{
  "hidden_size": 224,
  "num_attention_heads": 7,
  "num_key_value_heads": 1,
  "attn_scale": 0.177,
  "bias": "none",
  "init": "uniform",
  "beta1": 0.95,
  "schedule": "wsd",
  "max_seq_len": 768
}
Each number is 500 + 50 x the weight over its row's rms, rounded and kept within 0 to 999. Layers, rows and columns count from 0. Numbers have three digits each. The size before them is the row's rms in percent of the matrix's.

# layer 11 MLP up, 576x224, rms 0.0559, rows 240-353, columns 112-167
098:547540553477604501551513492490485484457477529523526556432508446589515465680441536452494461518524473496466551532549583477536524454549448462446439531513566513463522469540
096:482488515454540515553469554508516519530499570558529491446505556525469468548505504554539463512544504456559495496527496534517514447526444491553442481587536538557590455353
108:460490618513555439518514508530514491530501519550549498438483532540471541396454559437520468422483562503475566499424597546497482430461525444470582545435571474453544433473
093:576379547567389569440526440510493425638432542452562494455511538543457547513507572612599553525482529443536549412513573460449522448512532487544510452532579482512579555523
102:533440569458488574425589514450443401465525525492523396527369541591572453515564498603452516565474535474503532581385480459493443533566432467553488436530494490428573546491
095:559485478555488541508422445631584501465540537520487516568507524564634457498437509563508540420513602392484474464433553486449527555492476515461539511466546426498519560463
100:566504484519469540542496549486476502414461470459591565554505492515483459488531501444495474436529529540580490483499531550511577572536421591481572466522479537478572507535
094:417497588508643539522475472494578408501538448528474528476514645495542547472548521495450487507447474455468479546534566502551552469535458589490546555559489554561555497490
111:407516464500591472563466633560496597550440505489576502423423464501431551481517540530501473509572551543484546514452507542606566473569492562479566466404550448489507571513
106:564477557489504566468505449487543425481587439498499423466593498556528531415504551560483433490390452403507525334545478549507469508516456456485517559500488548526523493496
105:577387554507605473602467551509487488534469555452478511509432422453513460441528537467490488559528485565500586551523474425428460489539470518414446471550539479494543464540
098:471534407481440467473516545554514540448509467626482526430410474546416465423447494559410578461567514445436465491478461555545473439595469521509531487470485484460533480468
098:586535432575505527497497505469489509490431466469451546495486402493524583447509512505536472556475551511500451549511573526476380531496547520554516613503471512481476593424
103:571433569430416610526505519513470508441450518453507535401496505504523441529483505394435486627487423470467478480486513446524549553505511445658560517534481520371458485501
103:481456539521556532440525565462494490491457518541436501463476514428450525549444521491451592479472465578588446539513472582430489467498497512461575503436500587516455517424
102:486493479551486554493465485532414478387547458472468518506581539511498570511491500526561508501481526466462475426517550476494395540429497498483520577560394445563427515577
104:565483511464602557383512545533558560505544451582526555506434520600456459519526434578621528528558485515398482517396582541582481581434525483456539507504422551507487478474
104:512488609569511530538588508470460485516439505401503480611531523512532552490515513442502521503448501445437544542520591526582529549519460448433494464438444525507468437539
105:481439602533427609581508451548549493509508529498441526579475481587450578555489580488543529481465536536521554539534508537535531530495599489548528513474511423555477447565
097:452567600427457495504474568507438556478450544504497527348523536542507479392507543435512521408513454571456515512547494499586498538470568479384505449511469523386511439520
099:463522428525551483518481457482489457483424488465505544474516547549533456453589488515615501509410432576465491482467479515502555529477438467487516448493408462424507529453
105:580570518549538543512570462531476517516568472474516510482422478490519485439570603477471562467493472423560547540498539505480524390495524543475469501479500488533540475453
109:461594546481396449453447479483493474490496427484473497484400450485547488501539505588552668474559516557492541495518454445486512425546446466483535445449441430549466529441
110:486521441486572556481576495535527413548466553563536488569408451542409447531561521504467465541458486438578508540566515499368435459484525575513556342595533498604485558502
095:555493431586433498508428463497587461525576549519458487553426422481586507525532490498523475432536579450587579560456395501562482540489568457512347523437504513467572555446
099:498457592452567485529508471429448491447469520530533504544398518528415557483522493546369500442440492476382540546550423564392490537587559471519480481476518446424475520432
108:482465432594521458518507487448536523587542538551483586523544403500436532472492517501552490477458476473459338471485472528456423587547532481459517501490515540455545433430
091:564414554519474602491484474496472478482516494365505532528501539562498525526487517451504464514514479461464493577519609546491487573452432422543518504417516512485440505544
096:475388540550507480571480469552503585449411584549484527496453489506505514513499499549544522535448497471487478548552530483512518551515454390472459514406511546550445503502
095:563486484506457435544538389546642532487523563576514525526529436460555539488492511440620504417533512494580577415504529436554574507519432441502512462515489447534467514467
104:466451622521528462500565493536582520398393403449631520405608520452597599389507443483507563490534476511510482510463577492515401525525446538381432474477469485558557497493
102:493543461503514477490478458384470553589538517545485530511460533504515549382441541595556637447482567435484550382426501465575531486583523519445588411448491513572440558508
099:558466502415515462538520514456489528540450333405525577522491532517469507412486512593453410553486463492492463603611549546503468560545551533473582594449501520551535488547
093:514483518625494476452547412488434503524489498402482513559467455471490532505524463465440483434505535537550531491523531388502505521528474577521510543494375487517495473481
109:474516555432500486407516493558516442513483489514417518541594581433538592440443520496455476437483501520504461527558422396562574514458450490527553517557419501481384487423
096:504457532400517581524545443600477541488522530536402547575445532500484582482436474510498527509523526528557516509434482593503472572524479484395495495479454446581437441449
095:546464410551497597459559477497559544515513508422436457458461524505493452490482531449472485556470476481521492536404501493471481571432500500545470480634515540483536413474
093:585471488467527460471491432582498449474491579412562533448536517422439384498513566435449537477597504582460543512539586485500568483433480472560555493524529607531535477461
092:521541458355425499550459481473474510424563414461521634469565514467482413590492439484486495604419488431455510505552464445438538468450498412366465439558539612442560541533
099:582566460559482586471391500544446473580459521538467481514569476483507515513520550514487442494519556546564518503464439441490437506447492499466588503589439436476484500467
101:534541549458474530477558554609572548562418477505531547464437405571497498492532517478462502418531572450567424541534452465507499520489506444411450523478424450475660482608
103:433410405499505603583385481472455550620568520466542400449489549529560504494434460419587487399503590543502588483587605489542503481406497528517474554485482464534443508482
095:467561612534627422461523469529447487472442535551482434520486466499520552517581550537538539556520494408471538549495434467477548473545502480574561424527584542389514455553
103:435464517511604531504520332486436476585479508410499438376450518624520558543544506492437560484559455494343467447461524519481486474584537383489465470451558494564569553457
101:477564434549487523579518465400537444499519547518539520530477435496422495577533537425473474466475570444472571548535524492395506581517503553483499505450600563513495486388
105:542569448503492542450539417432450483498468465377540436527559478487541444461481451446523422464460531546507517432552520514467430544502537564476578451434396451433519465480
100:503514510513560559533482435522605520460474444537399471449553450437479553517449508589441442490581568536528458430500495533484514603541535537490454515470580581514556471564
104:547507485453433517511442386462595533553453468463468474445477439622595505475474493526461438474514471557574527527460422575474552636452442419448447507466403480440555487540
103:503539490432500492501456453565538456476396577562430493537525540461484555418450465467398530330506550490496456416372495515546559490504561445515420548465489512506455480459
097:533470396532520564562537503609521444551499528456473564450596453572512547439463476479463461487483525465542515458574468535649398612445517447472481554435537498469479584499
096:464499584492517564577602495568436530512475525443451532479495522543489550609485524457512538570459473443481593447498539502466626527398567507388568474509455460488450587519
103:562485471529441425582577482496500470448507355478405550446525529494420505428492466502525512560435500494404487492434516495473605488511402566465481556497535477384506555454
101:453527550448540436615487549566499411436556457568452513425468488562444476510486469430427518500542433465501479479498564416539435527491507523406462567538555584476454477445
097:499431476563370503520568564551473546450491548505483501429485474472436470455523526525489463463516562572494515446527496511505473463471449435490412450482525442451604612517
100:472540535475442544517480639427465499511572463545411426528423490507388496460541504420564475495466551456499457442501465496474518476590454471487444486519533483473563460502
094:515534446479427549503492477548479514529465561533583469547489425516580577540515488387538559570622565458486525502517475444559467548507516471517469467503419583544488526445
101:434610538597597442481464508577551479434552466482517394433528494416526541426541500506487456532560538462477601564522557449564478593508420510451588455532486477566510495492
100:452548478478585545480562510557471568496530418485566552449485471443487540461467588494576510534531472499431506520488513529464519460477530547428573578506422545505573570505
099:532417527469459518521479546438517544548497513484470489466525517489529499441479523419498531492465556470503541512547473457417558631549524528456423547605452429509447501486
098:492430501485488410507517537490435465477434465472525613474459458565475381504544492509442621460555438460471578530428508562527500494563478481481516481527531497599542558516
095:500463532501498555492563519413544428483538395501476536524577451462557409460446445507592468479463455595396529406554493505568438528514521618513565523484465496469441496538
101:587491456533432506500496597485480486469423393420479506506456575405516492595499406453526565438491511425478434475504443534572394450500493532529508539588508418501631494472
096:481507562517499475432509581461468525578593475483536433452576485496476483506509429534440435554512458501491353465512551459547570431561502542494538599472457517397557456510
092:501536586488484484539442611511413464459437549490594494420487507475480487453490640572411537492466499549452558557555529569427400542405556472434507579426566584510516458517
095:507481504520530590529425537577563471502495562521461546518424513456490524529473475510535611508451527518501514596542457552381412472598500480489477484437477464564459582508
107:490505516560516469398456511457393484504576580452546596449412543496489526427462477499428538412465618562565511421542560496440516430550486487531607470501523491469548437485
107:390534454534497477449475496607547491582433503526491455463470529474519540478514546488527488497387421578434548618513537467595555444542500505498530466488496473452560491448
096:519456553509439437503612517500535430489512545523503521587470418523523447547487519545514512501510558487474428471490509569527470457497544384483471493485524516454483484448
106:515515529468472490489522542501526642427522429445525451486479511539442481473568523525492582564477535552458495569495605500468492537463486524469543497500558479436558537551
103:538489531504508478517543485494528481523520476537575618595512428472495555570532470486398495451584444476597529561527548519470520446531462476490513559425485503557558529554
115:442524478510520539476556528569464540501446446442526569546495487542448591448564564470451395441526521466456517497443489437586488411460478489453519466602451479399490491603
102:552505383578587512516521444548504472558520498476501439516585456526495575443447493556522529520568500464487482463513488439472495556544533492473518432579501600468423494479
102:499455529445524368438531494538533477508475615456435423430424474489451521441501490444526422429459610539491467501570525489502538554566457556542494514522443450435540487473
100:410529493582471526506520455436510527529509473414426533435479509552459534499474497389612515449507497469422502464572497495493584539448592434463499516418501431558487494434
107:584493469447510480575454454579407432568528482490493563560427548524434504559531444491513509614556496472545469586593528456524400480503560491519470431461532565490583599513
096:512510504486522601573455523505482466454457517449534516498398424500577515567456540570520553535580418416406507573484523596492528569579498505422506527517475481481567511553
106:510536512504541483472492483476446491418504446637508538440498563555505547533464449574416568583437585547520570517405560557470556462431525499442505553546517562476534515518
105:517572438502540530502451497403444388490501510492492420547377520556501551536477553512538508465483550497459448468497496552556474498456467492451549479506490476511470533507
097:466495515486560455425477477470488577598567455484475492534445493468564506518387481483576494474516503607502494437505448557497517554508440512439530512428460492458479570521
104:529513547455545449438583496466488551492557492491479492439385506460522556364524420486493475479461484465469475504572502467513485451556566508516578453457397513445417457469
097:557437561541500627513525436480481541406568512455404425597471580514557474579540429470584520472525505498473506484521490456525470555596468528490581564445467383461458485488
095:496486448514513496557578540444461475545505461454522601539502509460526439495537432508599510519458496515432578495493516652534487527566480559411427503518529447524542523502
098:580477395537477429503460477518537516518551516462520478524487461532479428574551528585566411523481414591449526526423590479467456497544428451486512500489516400374491528575
096:496428479502529509499402551557556493515489464589493462543479494495475514511546525566567485475547457445498517557417524527590477408536423537575404554511496364481546505490
097:593462539551517449542397528520552443531432525541477466499456513530495572482454514577509519503466513454438579414489487522493537552509556467539510602555418551466433439412
095:447503550533488467543501510456544540476532482465532423532446518578462576519416469507497500462485474425443510520485463500539534435590545519466542479619497502466496558430
094:470496564508560545530555592572457455603469541516532555468426416497477403456434530488502514425580541492587551519388470555529529533519395517525616507479463446479557554428
107:417527472393495585532474453570488563430461464430540439480530521424522472519534500421569446449537541493452626495493489442534576483565451549545592465468558398590511536533
103:450490401488522480514520522514498457531467535525607408549522573485443423413442407563563531529495531537451527483522511508470440557446511485593414500435506421483541513509
104:430520530502401516541497499539577465493597573463472503410505504610538526473528495495518482506541403547477389504548497595540491504566495577493446520516504464473455534446
102:471492630547541495499536527465541594607465390442529514538391475534455464432471492534453552455558510465605524486443470487478513594500547461501542499519506562452465520476
097:505506529470455531423559467515452474510398466566533485405535510497383580485575503479429534478505531527419536420477590518466505458502551507541457552474475412508463457405
100:445504479500568430567522484486556539554519476456575521461465535508525467522516444544446526518504518500437426527603502453537474467494409558480491487538492549453493492593
102:492583555529487556556525560524490465558462472388535524544442591480518637428438542427556584470469531515519462524512532563487471535452574424564580567489385471467477489501
108:496525525474552500528442430597496516411470492556489513535418453540489478563516466548420438510394530476509530510474441516501592469469486490447577437467527581492492518474
108:510523410523598429509614483536492505482494491464492435566446477569536533508499398510538548487504505548446374421456475455537550648450533450593560511443462474401443500466
104:421427554483435496562565521479547473597522488493481592444494573479517552429462556601478544435553481466475531483466570514530485460410487502429425467468466458493492534435
101:403560490462521484442487548589473507504489453512499500460475515483518509486556465466511428533536494490496462589588600582503423538452466522487523508445482414459527513512
106:458482507538512568473525488540519523509392482450421385514490614480416588496489429461495475471503516502561575478610472492533400442563490572551514463526522469458534417504
103:498528427396631486523477493505450460509465520461464402477484522497470534565519554547526561527473482522470514495513470502537539537480533488476527405561471555548524580459
098:505559414454564474470490501505482557547342420446607421476570509427471472524563576603506482524482510542506544472535486452481474488487528605498522484560460500548399463531
096:515543427585372468526567507425585538449504491517566515540419486511638518623519522483493524520486571464529585548482522485544399583514532459535441537557529500581524496439
105:500520510418516470501517600493481562439606460511577519530524527473513428476478547483403430476509533465536513505399482508410515605507559495524561486563530584495566444483
101:479502482426415492582532539445470490497479477451467510480561497419428456460559531468560461555521457499515452524595426459420554400550518592467465490528538481456595541474
108:534502495430456492458489493507506432400586524506516423592428419435512533503512499524567410454511602547449464490511508460542517558567493534525559423584519484544502512482
100:433503493502467494513394595410566515430477498420479493485492526620578509554507468463468395538435475509504499462517535565590521544533503577513471495606471526497478509481
088:505546369514471474396545493545501504527568535584505503466542498532501488597490507561458382506445531548409493559574531574364461567562483500593428542436519618490425580559
098:590540484423563397525454460522566475452459493509470475541506484431480557454467413435548521426469595537476479491488429471501381514412508488501472502579578453459447426463
106:546543524536496542582440515527463535517484514508547554515409433534436459521522456545491437479487472537538564495462524493545473511488579587535467459521477491474547540566
097:418451473555517473548493547487501544322556456433495459457490425500460518457481532502500467478498514581460477526475519469501383498528446498512541591499503455526490590533
107:491489450492476496534486530438539518530357520531438505554483499570442477488491477554425453550435569450541593552484543471437512470595487610480472527478565592430538559485
106:485468495397501555504539407478517447528496568488459372536456517545462431459509515401529427446589547481514421613575565387446529590409502527503497442515554547437560530480
109:535416487520518479466504534568514484565453545484462450502401486438523576439454429511463468533445580490587463625581477491461516568523517537507540457476555481418454502470
101:519508471467519494594521491555463505522440519428517472549514491454508449552529581574552503557470481558457472585452513461522538522427519469455487489507573447444462507445